config.yaml
n_head: 4
norm: "layernorm"
warmup_steps: 0
final_lr_fraction: 0.0
Each number is 128 + 32 x the weight over the matrix's rms, rounded and kept within 0 to 255. Layers, rows and columns count from 0. Numbers have three digits each.

# down: layer 10 MLP down (transposed), 1152x384, rms 0.0415, rows 483-582, columns 192-255
# up: layer 10 MLP up, 1152x384, rms 0.0416, rows 484-583, columns 192-255
down483:170132125142115105051126155169139085169110130191132066155131079168101131126165107112131157122121103157097102150169109125151107176135146176104113111138130171080136106107104138107149117142143196
up484:118121128189140080097170144149149146158178145185116146092113119159187162102101167146158176115123242147147103110099121092170108086151113096097166152074105032183143125160126147147134118104099168
down484:189187161172038178126096155147108212138105133106149149155105122092122112112155139127070125101056109086157149209055137197099164125146096177162141096103180126112121123100185141157161108127174098
up485:123071146141120148173114164116145122189126112080113117130124149124118162115106170144120167135086147171125117093136171136147071144077113080139107122157133124115154119154098143126087133145125123
down485:139167152135121096121136148128109194097133126142158121118116119089164089102138129070166109113121140135138160135157113107134137116151175136083129139100121138131136113130174084092165138112133095
up486:163166170108155116126096105090135152137133163178103063125142132159175122148129112137151071162091103171106114080107104141111144158141126158125120130130124118129146154100121136137093117093165175
down486:084122105178131178133094149151149098120084090106116134147119170088117178072175180165166130063134097092151133185157144127168128115140127123132113161141121104145103125148113134141115138095104134
up487:112116169142218075084148073092094200142169097096055160098107126131125150130084105192110142120145108135094155136106114126153085136034136092111059172152131121135092113176102155122109117171151161
down487:153129108147061145148173166128140112112063139128169079144151120070198068126136173106118136140083089118125125105155122106119124142152103186155143072107107186138174076106194108167138155083104122
up488:145161131185099109095147105146142090157126120122115088143154194126150100161171116135128202115127196151099088155137163107076133074133160102041087138133155144053177114144148155119150145094181194
down488:087120073097155186217143140107135117124137153141146072161086108126158120112086158168109114084120087101165102100112129159130157151183133120156131127133168127157154125123108142139147194139178116
up489:144154141171119117134081101133053101096109145096118134100170158098138097122110197098124143173115077177126165112045147100120144119156090158147151173098127120115100077150119096121085105068128166
down489:092104123111118158069091177173093155143187164153160157075098127145087122115123147131133153044188123097170104126133135076149175133136110142124152064120122075108142160111135162106133098118140110
up490:096088167105105111164138124101141100182063091124111131095116113120120130143180237098150136122183104137089110178145148115123148119119156182076081162142147133141117119108139091146142124123115163
down490:145153140171156111120124106125105108105134141132153125145180142233111163064078123082208176113107120171115136118118148152177108160148171145159173141147105132166104142145104174147125101171117144
up491:092105110120165140101162130102102119151163209093120128154137068127110151148172121130189140084138163096070113108108205182130076116118137153064105084119135116138153149152132060127128138162132142
down491:171099121170098106171112152161152111080081110175108126153083170068146153117133128086109087145136118148182131135152058059096180120098131129194122130149166129111109124132148148091167124074096116
up492:182167122139098123094135122135100113170099143157089113099087133118161074111136155160154111135097116103054149163187143141075076137137100120172154160107123136155154109147122111118177162093141149
down492:123096121085138139166100084153121125102165125104181105187191160150112131098097094139114128164145137141187115095150179089157139097120138150111086119116146148122114122134147133144099129164149156
up493:115118164105152161127126148125098143152125111087170096138113087083093119126124101124122102124131134193114111143130120142147123101154151155184137097162147130112107120098185091151148151112120141
down493:131097111103167176122129193098115122094124166103096106124084094181109106148117128149097154134096125093163123155115137106113092119192139096076102158145144110110131154119146139167147073147108152
up494:121120174103151111150118144085116109185176163142111108130158135081147152119104066111104131173147079124137097101139168142117144150093141090149143152093117131100126083123119162165169086157090115
down494:142112116132117134200173171105169156136178169147143151163125112072151202168134104068130094090129098163121132179134131179127122143115165133116101106126130180105158157119077154129177159132115087
up495:165126182089115181137125129177162154153152127125121099164124116084164154116128161129132123074120089156152128145118088109174098057110093069144087121135107095140154125091207139178123130078119151
down495:135117170117135112062092054156091171155131114146148186138146100148156134180138068151124083161121129129102071031098188128119118147161108139165197132100179106141094137122116190143161172109126189
up496:125133162201112177101126085073139110123108130168079129107146157095132110131110155134127122149138082156165113153121102103140160137117079112118163111119134102089106141147140155133127150123095108
down496:107104100074136103138148129141106130118112132140144118123116132181140129118103128152111127115113152123092184111128175170126144122112141093123128113167129145175121112108061154157164104095183130
up497:090133168116153086135163129150127128119102085147132103153149132144065077132125118144142102105144175109095110141158094134111075148189162092068172159153127157080092142147144127158156142115126151
down497:155150092131127124110134136132138081140166159124127190073076110083189152128152100138141157157128054101120160105106187099166153108087121159141118110096164090114146121163138100111123130160139140
up498:103113100171114127152163088133159097162118155113183069152117117099101145066138143143144137124120103135087123133138133157133154117098136146115150132040038129123141058104099104153146152181092146
down498:102108107167134111170131074135086156112160125136090144111153069134130113116084165132087088141175118148089096133122137139102108161177123134119140133134155150131125120126166161161091101098109125
up499:126112121138168178132145085094117101190128120148137102138094097105158116141124092147130202100074109137162186135156101107151140105135154136113174134097108138178105113151141149096122113131191161
down499:113113142093118095115158104152155138103135132148151103125134123146125166161115157103123094116143149150107087110096112180162135129101108129116092135143160145126121094162089090134114088111122089
up500:107158148134207029083095097048104137144147123059131177139154170155089064126152139152117130140116092128110167090177118117096162185186052083061127150142098081120090075162123100122060161137095079
down500:089097119097179176094095103132115110119210102072149141145124139132112135140195161212110202150142177092093171115138177205145149183143100076082175158120094082154076182200118086162148149113085107
up501:147130084134064111086134103140098154142109153144088120146114116132117151122114114107163120096110140134108113090033131176152163102102123083069139134124116150169119120118122046106196121146130100
down501:150084140139146156156113207169093109181157179131158162146160177080134127172138142145113132188135157160143130117134132089156115152148145135113165160138137160150185123129144158156131120146143169
up502:126165119106126100141142168106120157125167138126121159145185138143148181100093120074142101172091158145130163172125085204091144119098096084168135117147123130140115099172180179103077107116129171
down502:128093120157153104106118121174121155164143125177119104093119116109108122113138134180137141082135145114097153130156145078105153131141162163086083108118144086107113119120129127123123107182142035
up503:123185120129178099166119179160146098149106082123085181165139102100108141105161174161094147129132103160105116071127121145137159104097111074146123172105117162143112166167161146105146144096168075
down503:079123146123137105152131165144135064143112129152108109118141085126145072081130066138111070166090129096119141142112153210137161134158112135150116105078116105126112161090145185148151058142086097
up504:097083156091165137139137136133196112051079142111095101145115125167081103138106162138119132143119102184098139125046126159149166153113173151172153092095096088123133111147110080101148112142154135
down504:154141180138080132116123125133124157088124109078142113129137115137176161134157188156096180172106167152139144105113093069118094052151115087121153140139105188070132133118129159153114117099104139
up505:177123178074169159141068132134111147146080124086152115081131170115134147156142088119104133095158067073147154119204134045134112126109148124128150139089130129115110146070146103059106121192170124
down505:132150115139090143121156094136122161083182156144130129187115071141121114135081185127109128108045099098162144169058142170088132131093149102100104069152151160069098125187102136134128090067097096
up506:124146145111155198109123104083175122190142097112154134121155125075081133113142149170097147151130116169112112205181147103164115136165106211089168102139063179079143169168113190077103143120141191
down506:154132092139112132171090154044155151150126127099121091161093157100110084186103121105166109145106152129123104109140160116134104143115176112128097134142142083092101170110124114127186101071158126
up507:104082145122081133105164101168108114122084084078097147144109141092122152100159131134117145121153184167144151109121103124115116116203144130092150131168092058114119080117184118182135154132077147
down507:148128103120162166131103124173128145101161160148149148078149145111178111146081156153121147109117128154131156078134097100134063133050112129179136119052157141118150130123123108131141109148129156
up508:147104131125139134186133113168103182134097135116110155128092104094124144091148137107112092148127129069094129149186144074098135172124173117133155109128141160165111082084096146067112126151143172
down508:055107043177094173068112133086149101110143113163122162123141133134089109178129199112172147119126143164154111099108102175093149163092171107114151080139103058066141122187140130126143130092134121
up509:093103082183156149171184112121165076160085144130109104172121083145050098151162082135167196087183102041112149107100177129178164128121155157133151127166051127159142129135113116124146118059174077
down509:150141168126152160104083172081067156122155132118153209062097159093166118098091164112089092181094139162174085097096116077087121143180103078137113155091146156056181125092202111119166138116149181
up510:143112066161112165137180108158122142126110071093048124120127086119156173097179042068111170168074081111098084124126121145106085161098188122139177118071193153098141114062129120125061108084104140
down510:089142160108135136104001150100167084128134163123141135165143152099092092124123107149162116145157128107127146139130149121165137122163090129143086112113113123191113140134118145148164176152171086
up511:119155133169158140108137136124141100098166166134114168078131135116093136141121092120120096125171154118137151138162166101142166144142089069105120107087131085148141122106140143111106100203141145
down511:100100132094112097116138137164147136165084159125139123200100151115097163088137133148151172152105090151110099105082096147094112126133196178133165153157125155116148119134096059103151123089129148
up512:125146163156131134158167076124195098139089145081127171131141070067116129133089126159135116143175110095108148100135121153132136140107068107171157124104160147108124163132108121142140022145154120
down512:095150144145198160108126072087092189113124081160094128129175186151129118178162144141074168151126110133138152161131071073138124086097068085167118112162042136150082130171163098146142120134108175
up513:128133140122152141100163086136077097165147148054128109155194178213115127168141110129135110172100149169115085154079123114123157128133124111106130146108126165129152108157094102118116162136113116
down513:116104109084111149132104138127156127093141077186102139108080119102117153154141140123075113113144121097133152106139178196161117093159140092135113102135099065155130155132105159144146175129175151
up514:107145107085053170112103140101105095116152133114132193164105139150107124126146122120160151199139130117136087138180118111218122103118098119149155140151124110099151128110154085088107146164145095
down514:150150151107145148127078087156156138112149150150155128107150166172176196193123099169112167112115120108129127131137115145048142140155142130070135098160119108158154138149109148157141072102119115
up515:126125128109166113141088157133166139163062176196180097157189132097084033145071136085131093142094098169155077118118097157044162142094144149135123135106128160134171140142146206106131157164181084
down515:151137158123076126089145130088120063122160088131122125115088117180197133137112131166158146135100159101140171123134175114200139157167156127125166136174173114141157125127086128124156122105094134
up516:106082140125139080145130094130106112134121217105115125099091150096119101088125102126124116148218101166135144136171107131093132150088133139129122108158138099169122137120181091090076131137118127
down516:188145113095133185132086129135168148111110076097094114159152148118166115174171106155099166143088127183158091214089178112218131125103102176068170127069129061097123122129099122133171136109135128
up517:138133147056220080159105094101149120116128139139158166095169068097105157126123148101165159140069141077143141112068191043134145200167109075126180165158093091154178162168092228111148149082143192
down517:117078060139174139156119115180158091177056122146066118167144080149109153102117181175128107159121150160138091128128125154172100127047074195106083092159178076085098156140149112184084114131098116
up518:157166150100120129113100094136177134115103160150098118099134170102169177103095162113081202131104149129127132121115159117122085117142153079181109100181182141134051105105130110164095153135152131
down518:092141139117158157095160126084120154157165082130159126139152153166158132098130087124163089117108118109130086178151128153076162118127142139117137081185133106113151107139116211092115142113102116
up519:176128163100080196095138097133113131159098114149094120158157075164105138166120129149160171154106135100135160122140082154154098092078162128197163117107102103118098118154172167114073130119113132
down519:175110124157146111097128167121103130143104121089139163098108111188126103127111139079082152141144139122170167116173120157118057158133118140189111166159116088080118113082129073153109077178101143
up520:127125151120113094125137115110101135147144136131138152102091125185149114149123115158166154089084155101124179109150141116107103130095176164163115124086095131170091122163167113208125122119121160
down520:154096094142141158121113108133132118119115137165119105149134117129094146123095107136078104131210090155141130138122108151157150193096153127107124142104140132113120105102125113118152139149093188
up521:135135063140171124125207113114099206152154098138136144132155157100070135071149140151156120119100086080165094122153103140095106124074122128103143162054183160130117151184104195127141106117158234
down521:188118126081129143178114080112170133103084198116103044105110187078125148160111118064044139132111117116126123090146135193165188160059117155100178104180135075106120155128064171100134126108107081
up522:140127134085122097061127075147121086116120165130154113104140177187100117142166131132120130125136101164125107177108094085129164088080126182143085204103136109091143161135114120140150129120109120
down522:107110108196131141129142137089152155132069098091088083155098132104118123145098117130153179085172140085093146038137165163118120138172119066073128073126110142109154075127131151130146135081105140
up523:105118182124160123134153110121128128060094175073084112142129096143138127074142142177111136071171126158135124159128157115145155101156147103155136111147127035154081120135136169086125157139134063
down523:067113160177117119077058133138074136102072113106115139162091085171136108142134208100093116114189093085174121147131102122100096107094106110102137132144116165057221144176127130086163114189072106
up524:157099176141151170166160097050171176108079123081128164169114130134118118108095171097156161140131125137187123133104110077164106108068113136146107104084196079138141179122132209136115123124152191
down524:120145156101154142122095121166184163088160113137123097174135112169085135153209112150064085147156122130117099147106098211129135108182080142153145174107137140134074139154157112163158155144115077
up525:150132125176123159105160161159074107142155126108122152172192114104146154101112146116083121135135152144144173118128123155157174134135129157114119116139122121138157084091164129075109104130161119
down525:094102146121150174139110123162104113136132133068129146129126126115135148092094148115138185147130124119122097208148107158161140141147157147145128094166122119123181133084167122096183137156160115
up526:161120193141074098117103060137180002096114150120158083154149134120148133117143084092057121091128156113138122134074135187097078145114126153167098054066125043123108141096105112176136200134164123
down526:093066155138127135152093164123146099059148212126045134098078152126114152131121143149147116102183154105158109173070097130108126113091147113065091130114146093110118160123139147120094101111078134
up527:114142098161067096211136135121128145136165121123102099143138038110100121172105161156180113138178142053097151172131122111163140089137070042113057138156145195153109128204138145093126152159061175
down527:194159172060111120112141085078113102126061136196175094176095200155099132097214152105151118117119115114126067126138155131145124129112150176179108132091096109097139138120114165197154153107103058
up528:140105145125164080117143101129149111175158151111129123095122144104115127084178146145091139117124171173135155140163119139132114200151114084126155058197146158131204088141148129137092120188127153
down528:134169151082136178177067232179073157104137119151152133203121121131116135152101151076101145077132132119123124080096145163128114123127170103133105171092146064113117197141087136147141159116088171
up529:120106159115155089162116105101078165203064103151170185143139102119125102118134082144163122126121115154079135098135105173176164119138144100154070098195135143165082148152148130161097181140126138
down529:216044074101088033120165191094154152115136132119117116101120120176022165119157121153154078132118096095075151147108114174107181109137105192119159075111149157123107163108141145094140134162188166
up530:106071131176157101098173134124123110114087110152105133124113085157096137112178137148087121111181115145136133125098077108134116116086140114123093101172100100112100160101113140149083118226132098
down530:126154136116087102128185111126133143145137148111108092143094147085109130057108167136186146161146077107161133104117158093089123089179124123136181159090087114209120145112087103128149151122149136
up531:121123126075152140151111092147169147154098089096100140131172159087097115105094041140182144130158171162120158204128122041180097131166101107095144088131118065136112115110085168128144135151152095
down531:141111158167105088158176111148095177184136095121098158131110141130158103054138097181132151127115160100156142125138164116150145115151204142068127100138117102089149138116158119115047106125184099
up532:099150155179132174160150078085159116109115151085125130110152160050176113133122123112102123130119110160119132140178124163135149064103167182114092102129156102110098088079127112148114121131160137
down532:057120096137087179127155165153156128139093178129135091110176124133122152173095067165167132117118087117146141111082162140158140103137127040150106101107073112106127126155137175160170231119139112
up533:153062138105190139083102091151088147122151080142077180149070153132211120105113139119202152112090150102205082131112108194111119101146161134134129143147111127152123105086165149142212096131187168
down533:101188188112076147129151095134153143112086106127151150138135115103060138134127106108058066156176119175116129125145173116127105102097143161136125118140167202150191163134149143137044120114101077
up534:106169143131086102145138129159137123137115140162135123124194156146066093108106084099243157043091064134164135116127110156014053130154140099100150133094146119141076062188190181090094186175118125
down534:158051116107179155115124150100129096141051151080100062124127114061104189090155135126092029192112227123057063115146169141191191096108103120164124151165083157121204146084094064135155106082161156
up535:129132095163163102125141103133136153072173073117132121118144123088124126165175080125082115088100118123092128054133093133126118155090122144125134119127131159141134130127127142101126146160116153
down535:087138155093136121132152140113148135119102145134158117150115111128167123108095148139149142127157116148149123166103150106162176147108163120169149109158139099164116114112086120137148137122167112
up536:161154161161143143155090090099187079156128149089124143122129098115095189116142081115065158098113091137126082157178143098133201162142169092153111060069185181114084147087134182136167134128081155
down536:182117085144145131099103105145146107116174114098169039098097115181108118146112134139189128077102123105151101090064115157160131050146093127190137122172126132170187142173125056061129176133164154
up537:114133183096066166185146070024179017141158159135113108151140107100141147187111151094166182144181138157137163115118140142158120080103134119171131117147134134112120145102144146130144070100129110
down537:075106128092092086124146162106081142137118131137126102113145104192094114163100159076151113172131171118110090100165145121108156157111076124098163122114131104126161094197091116141076126111164080
up538:141140161118088153135078108130107122186118121152175151153165126144136111148104167140136165161104125170136095083134169117131132076117112108142155141170106106096066130129147118129079171146143108
down538:104098118093132132096182152160105152098134106159083173161074086149131141100104105146157114137121141118117126151126091067154152176080110095133087105091128170161144128162100117136132149117167098
up539:138167116143113149096138127146116118122085129108150155123167077084115127080045094185093171160099131159135133088130148163130162130096116167086130143145078167182150134208167132209093140075081119
down539:105093132135081153152154165096145115115141094153120129133078136178150116183153165064164088045176073096169129166102130117124065140102124123086123087175157110128163147118095157024141089186161140
up540:132098126136153167176146144083137092155135147147134126140127175052135093117093113139134133133130081098156139106128117118164129166094082121123099137113073168107092090091143093146096142115134146
down540:126153130105115177071149158173146126130157079087123149076113098177122151108150172138136152096159128098113119136161151136110145096127135158153151144181151140097113127083105161151134129180090121
up541:093149141117118067124146176105104130178145087129132106129159142102104172168089132117090094103110101155111064149145122117138161145139154125093153172104101120107170079099144109090120128139113050
down541:158114149120112146135131119098171149111137128105129126120192154127113133150129154135140143108127140156155139093142077116127144114129179136134098073183117110096159163185125115172157099132168171
up542:097168123102150096148142103069114151157132127137113091103158148104158107118150114082165116170110107144139153156209146152115197117123140147122129167177099093124117127150108161112129128150177171
down542:140169091129123137152152171151121148066123121141132113125162185179117172148107160177087121135139152154109156116064104130159104098168142137127091091116149113129112111115133129119142150164104103
up543:138121125116131135179162150092129113162094134112047105163112143095076149098137062081136142179148113166107104139084117110133158184104146093143101099096148160116141127121177128105152119118091118
down543:154127106162112204145031090151162131157105169090163091162122145140163177165074109149102173104094149123113105129124118161129223095066154119100100218118149120110100179133044129133153137160107127
up544:174059121116122194135186177149105133129075120146151116137151103158130137130137107134099175075176145111105102107112100138125137154000144098116082119182167159091165100141137125162129129115152169
down544:166110203091138112178135094128129087074135124090136169065021149164121125135089114090153136125074048133162119190101134112116140139156066180143135105088195066165149086084091144094091118143116113
up545:172132118140158120183078079108121142125141137134090219143161155177103122043113126135082147154193088151078095130087080109145105116140172124139099102105241191129046094094144065117049093127122134
down545:057154038099140096177160096129188121128075133090093211101078151164049134155136127178065178105135055120121110134135090147180168188133179180150155111181206163086099148128135144118100124173102211
up546:070178162165093150080157049037088077098142161157114088121112113130107124144079134169115133155134100179095126181165092122092127050130108130141117077150177171130112155092106109069139148111166164
down546:174135159105169127133073132129170112145164108104151131108151148111148154148155134156144175197132120123164164051175147105120110162156148199136125141124086147097113112154133104161150111163135114
up547:183187109120094152080140130196132100146145161118086161083146084080190168116109125170161093117105110196098159133154149112091151144139167120102106162136117134136071060166140142163101114091110124
down547:107085152145105089174126081151133108114160123167143123170153157192081092107144073139111111174173121088135129103067099116121116090123136112152151090102127071132140184113146106087159122151104152
up548:178145104133109083114070099156170061114114104145154141122142159074077100074131158144112111159098120199105089085160146104116192118124154096128119194136132122114102145199153088155079093117162131
down548:096112119072113125077139084067062051142124078147121137172142152109145121149121192158136182109105123110094170126086167129094164094166074093141137110128073141098109170135096192090116144152110125
up549:115102119215130166193106138114119149128148133139159115112115117191164136058162103127116161203163130110134159093099103132100120102050173096123080122128148113153108142103143082135125154125159161
down549:145060110132153137129165155090148120136108161133155188135088093183103184151138113099113140154105092160097145099136148161134111105076115191152102133149171213124184154053134122105049222167188122
up550:093137102111121113159162138119174063170126118109063117117094124096111125172093097163086158099127112139102107201168067152147119162143111147138118155141148147111203106101080158157119183140186158
down550:183201124131098097110110099107077196092094127110167133105152122153116143088158128097083092132152123113116139089141164147102155159118173099105106111130142100161108164104215130136125110145103142
up551:139155158136142164194166109096179015107189105115133169144121100111149188102147145107092131121163139159078096108101149138154150152164100125146115108169092075161144120188067141102147119117114192
down551:105147093124100136108109163176105172125062109099076087141154184172132055131129175144097131168164098130168175162124143097137100164086133140136190176085159169156110082068140060150106148099065121
up552:123175146138158136084171103090168119119183127117107093157111149134150129067125142139187159175132090150148140109076170117151101135129142160144141144094155126113166078141134144163163084082188132
down552:166151105175124103119136187093137078130140157126110115090162132172083153180180161090125087167173131150136119154189188138111141085102095132123133102169151095127101128092062129122119128155061118
up553:142099080136176089111099072147095140086106096135107122184144071130095160146104150129144077130113072162084188114126116100134123117083142198086096100138120111120121111171169094072092107146095121
down553:123123141158066098110155180101121171167128090158139140134128157105138144107114099100109095134120095109143122058130121149128147090138135044126183098116124125120148141104160166153114089080131153
up554:126135165102121074177113064047156126135155087135199160149169134155064098114099174103144090121124101162168134143154111142144148118137127123104178066101126126128076097136081123127143136160158133
down554:197096128126174092113139076154091144164102145064101124163066145112133113126081135056098140144090120084126131162138159159171142131102135178149138149146122094182212106140134156164104169090168109
up555:126124138148096108110117090105134134093072079134125191107090182127122111126101165140152139089150133159170097198141115105054147156143144118099149140139068154189245147169120179106106113039098150
down555:139160133053121171154150114090175146156142163147105113177126149130155144133161142068161190116052116093106114093184136114160098065180127114165095139129128102146115173139094145198114134213125178
up556:137110071117154090095095117170163104118147110130131098148155141147122154113119175057153131118109040092117130165157175152160157166191094141203224126142144182136143145113146145089119124113176164
down556:107159160169127177148138146082138083113149184098131181163148140100154133138128101136132176111184198126103102148152093141164100077063166139082088111122139099061121111155118081111127116143101124
up557:130159089130148102077119101174136120165141071106147154142140088097163077089123142099158078129135064121132110090139111080129141102081145119110068151161090096148083182150164096128137178156092174
down557:158171091168132133122078153109141101121123144118141172123122131077196155116145159144147132070117168131153125101114141143129146146105120072108114100099122159127129138158094139116117105128144106
up558:122122150135149157134129134148129153150098152163139136115100118106120091165119146161162050105139118132095136118128132144167098169125136095150122115148153136167130101101185121102111131135150123
down558:136119157148102129159102129111156130102142111141141116147119125150094101108132131120146168100090120124126122121141092108124152145174114149096117114138093137108121146143071127116143116170141114
up559:096156124101071209063128118144126121151113181097110101146137141181153114115122093069127136106144203167162142126203146120128081119084132085137151154142120160117079082146124127113186151129125112
down559:135108124106165139185159135196152117105097042151141158124144124101183085150093163178131124085115095130113159142118103140166145123147175125066139178117179099118080057111148126084086127134129151
up560:069181191187189169107150065141158092137120085142133138123107147116181131117118155127088103187151108142088149088132127167186134162088146090147148116158163098153108135132186159138107187150096130
down560:145107161157137098124122197141178134137166181148091161082090139165086148103121156156130174114128136135111100137169102163119142141168119182143157160117129131080148105135127172125113183128119048
up561:114154145134125134136111096156150150047144126101129145103155121091165108092120144094143169127191126163103103097143105124124140123118143126159118151129091123178099109168074069213114132141109146
down561:104091140107085129173111097121113101129165136119100094159115128132166165180135227161093099121129111095128142140082087122079141108137133068128082108117118127187164164127101129083120090092130091
up562:099110188104199124150135102145144106190105154144100147101113130113128145116130126195123089157176141160079151149148199143107126133115094093144072163118100163128108127141134181164095084138131120
down562:132138087152077088055131129145118080146096143125117176121104101167127161181112101113130134140124111118147132120110118082162117066082197159101141130100134130166191146116126226185133140103161118
up563:079159131077159093167153106111194109085092090091088092093121151127118185110101161131156163089170157158071131174158206121139068090160135143111084167108082106128103135126134149074108129147123130
down563:127101148168162160057074151112115093141107149155118086177132112121109081082156128146111172158133097110155135147168099095132128043136123145070177088127128186123106118103119131119127147147182154
up564:151123155077166175127117147166117117094131099167106150142127167129124110111144156095073168080107097120125131110148123130085125110160181148139131133161117156130182090148174117110132109160162103
down564:071133112172167084105118103083158122107115108135155148131137133067155179135123116115186143110151108185096130135139136136151182109097142133134130071105146094119136184101114154141099132114120164
up565:101091119124164070139123159100159112073070178080114094163147077101178176090158172160121157083164128124160138155123130097186107093121176094127092106124113127127161065133159113105184149142143118
down565:138162128194092147113127150140148087095122136204155120097087107146087089102142097136161071133136143120124113128134103158127123188159145123180115171100131123131127076128111143110083123165126097
up566:080163097136139116104111150173158099148131158151122134106142131078145136160124130116123146132095130128146129180147124103076197080139091121090136108137172112164151118103122133128156163120121118
down566:129103168100128086167111117106166136108143126174129158122101090137124135140115089164093155141112139132107108160136171151148042153172169100144163153172095128137087099147107141115089136142114135
up567:119076145132170065178117120128135111062087108142156121106114123118153167159096143077122157091182114135112141070143094114096172087104116091076145118134116168118084084138131138126117141141135152
down567:162137129183116168118124186160119175145145146111131169157108154157121077109108131162116163129148138088143127130142146114154095118122143148178120129142134153145172167138112100093131098042088132
up568:111121176132129062157117141100147111123154198078111139140140134121109180164134152145172137144158023142148159136098179110119124050111110156134163102073166136170131062159092171137201190026111152
down568:132095097119195109151157105114126128172103106186158182107165122111106099148171131061118155095095139147143152084106136118107104172135124131155043074167103149125056113131145091119088133162158107
up569:169179085156126131122106158073070133132136105090144150132160118091166072117110131146148108122176117166116082146158182116138148075115066144161106137102127128056138097186106122159134088149150145
down569:086108119143116114132117115147188137134089143128116133158149160126129129119140117078213148133107106123165098092121097138170116128140151134080138156124127168157143159106124071081128130103082100
up570:166123107151106107121156139090095051101062147112115174127077153135147149117119153093137107188136134145147149132143166113105136178109120175146173080100107155091200139153162164166147152151137171
down570:076121115070089114146113126186104189108144083113106113119124114099128157129128141164127134137127146139135136144090097111150139119100178097119114134140207119163090151142111117148128087141113125
up571:179121108122091081133151148116081074136119065121085126151117108129107123080115063097117107117144192156094128120139101114157167130128186090147107190122147115158165082127129113105143113100098148
down571:105152108129118095195090135159140142177116151128143097092109145083162068096122184101143140122167141119119099077152140131109096149161189150151147156117202151088198123170110159071175092101098118
up572:118146178151107125087147119140111183144137097109108132110127156139119077118142146106143135171187137116134142085158163198155145169166088139153134181095122059110100092106149144129072126174101108
down572:121096103138139129166105160168177124094108145131133155139115148115160146151127116178148061087105133099124109133106128160157147138103103119156106155104145139111161135153088096121135120103100136
up573:206194139169134132093135108176128135114158156105149113115117148117156115131164135079138129100141096133191157150103122136132098161129087112149135133121094134121170149090154071132056168076139100
down573:128138094072129086152152126094160122184095121162109088140144119162081110131138149158148140087126160121143132125105142095122193173113184145165147094106136138164096156114105127147153175192106093
up574:102154126159114149115062133137045138136135102183096124099175093147129081084105122155097110138119108126071148100191096123073163132117144133081153127101184123118189160157162167163124211098176078
down574:154136084084097173150093134191201139092097152112138160106199139129077119168136138119189131100116117160162120177096157126054155094175185114114145156164137074134149117119037143118179132168116084
up575:094103112114144111114133127134110135166087113113077110163121144103071130116130111142108128187070155099066069098128172086158147129127102086135128141080137083167191151146146144139101103143169146
down575:091168121102134118133108164112120127097139148154148095118101096140137145088184178144149130117176122121156195151159076110110122124158166170126085117125118132117116102167111110091131135166169103
up576:063138097088158188143137159146146111113104097139129223100149136128116111151160123137104127166109146178142141117109115097120119123106145161151172120122139174156144132121089138140151118135079152
down576:138145096133136089190146124084148117149151156203133124143141120173134136056113129133168134140140138151140095159166170083136144155126136163132074108112119119081103131172174121093121091100170152
up577:144106161188189134107119089116143118137166162149114092194107138102120156090126103154174094138129065115161139170100176038169197150083117120111162085128161131117118160097109093141059102140126123
down577:069183110102132115102113188108139089093148138139139174097135104145110132141141095086113177149103163138129125128140129146138142133133071110168119114100108149112204108112120151123141153129140140
up578:142162081155158127147140130186098081098137169094146102110136087171159099157120102141128163149106127176108111148125132088108123173145144130172122103069164136103077158157161145079053144148162166
down578:128091114144123145180144106109105153189099104134133196100111131093154147094111106150088091160125200127170151097098132135131142129140105126135197152177163084178090077104090064153149163128124157
up579:148090237111128164096112145124111190129172136148082095099192178110086168137112128153109120080138070127069143097089091178217175110114147095175117153186101184163102052107117098053203070094133126
down579:154133074130137079104150142134094077097189077164154165151124126142120101129135136151101167165119217143130103088170113086213151138130096140070156161170164120118115141113142101174181165082079090
up580:150133095138156087124098148139105161143130107125098062113133131111108125081105110084164160109094107155123094126186149147111100118160120164105141122126167108128135114071108182132130157145115107
down580:110069187118109148098117132101076142116138119133100150134093141098108141103114193156069119168119149089124166164104142184169135131135131113119100156103108153082142149188160110104103150162129150
up581:136108156145161157101193119095102111143108160086146174102104074104122134131106127137126076118074091107116099142144106121095112104125097146167094108188187101154132110186110123110153098099160104
down581:113137118054096120111071140102148106154137114097129134125181134142102162118163196117132164126140141157123136150124168132123119143127155181108181133125117109129100094087132123142153138142132191
up582:099111055106155140183157111132153160133157144111144135058094149142109126179139106152135102134142160156168138112132162108118097130133155114111109159160175157159145117102186115060132170111196145
down582:178083153166132088119130130172145090151116168110074114155157180133099093179167171130158053134100158131133141093205090142165118171130121117161133124129127085107132108126058133107150119117177107
up583:099197077161146144125120152106066126135098117142081106090165157084159122159114093150160197116142105186127122169111153150098134113106145065110203137117167109163057094114124147161120162152135113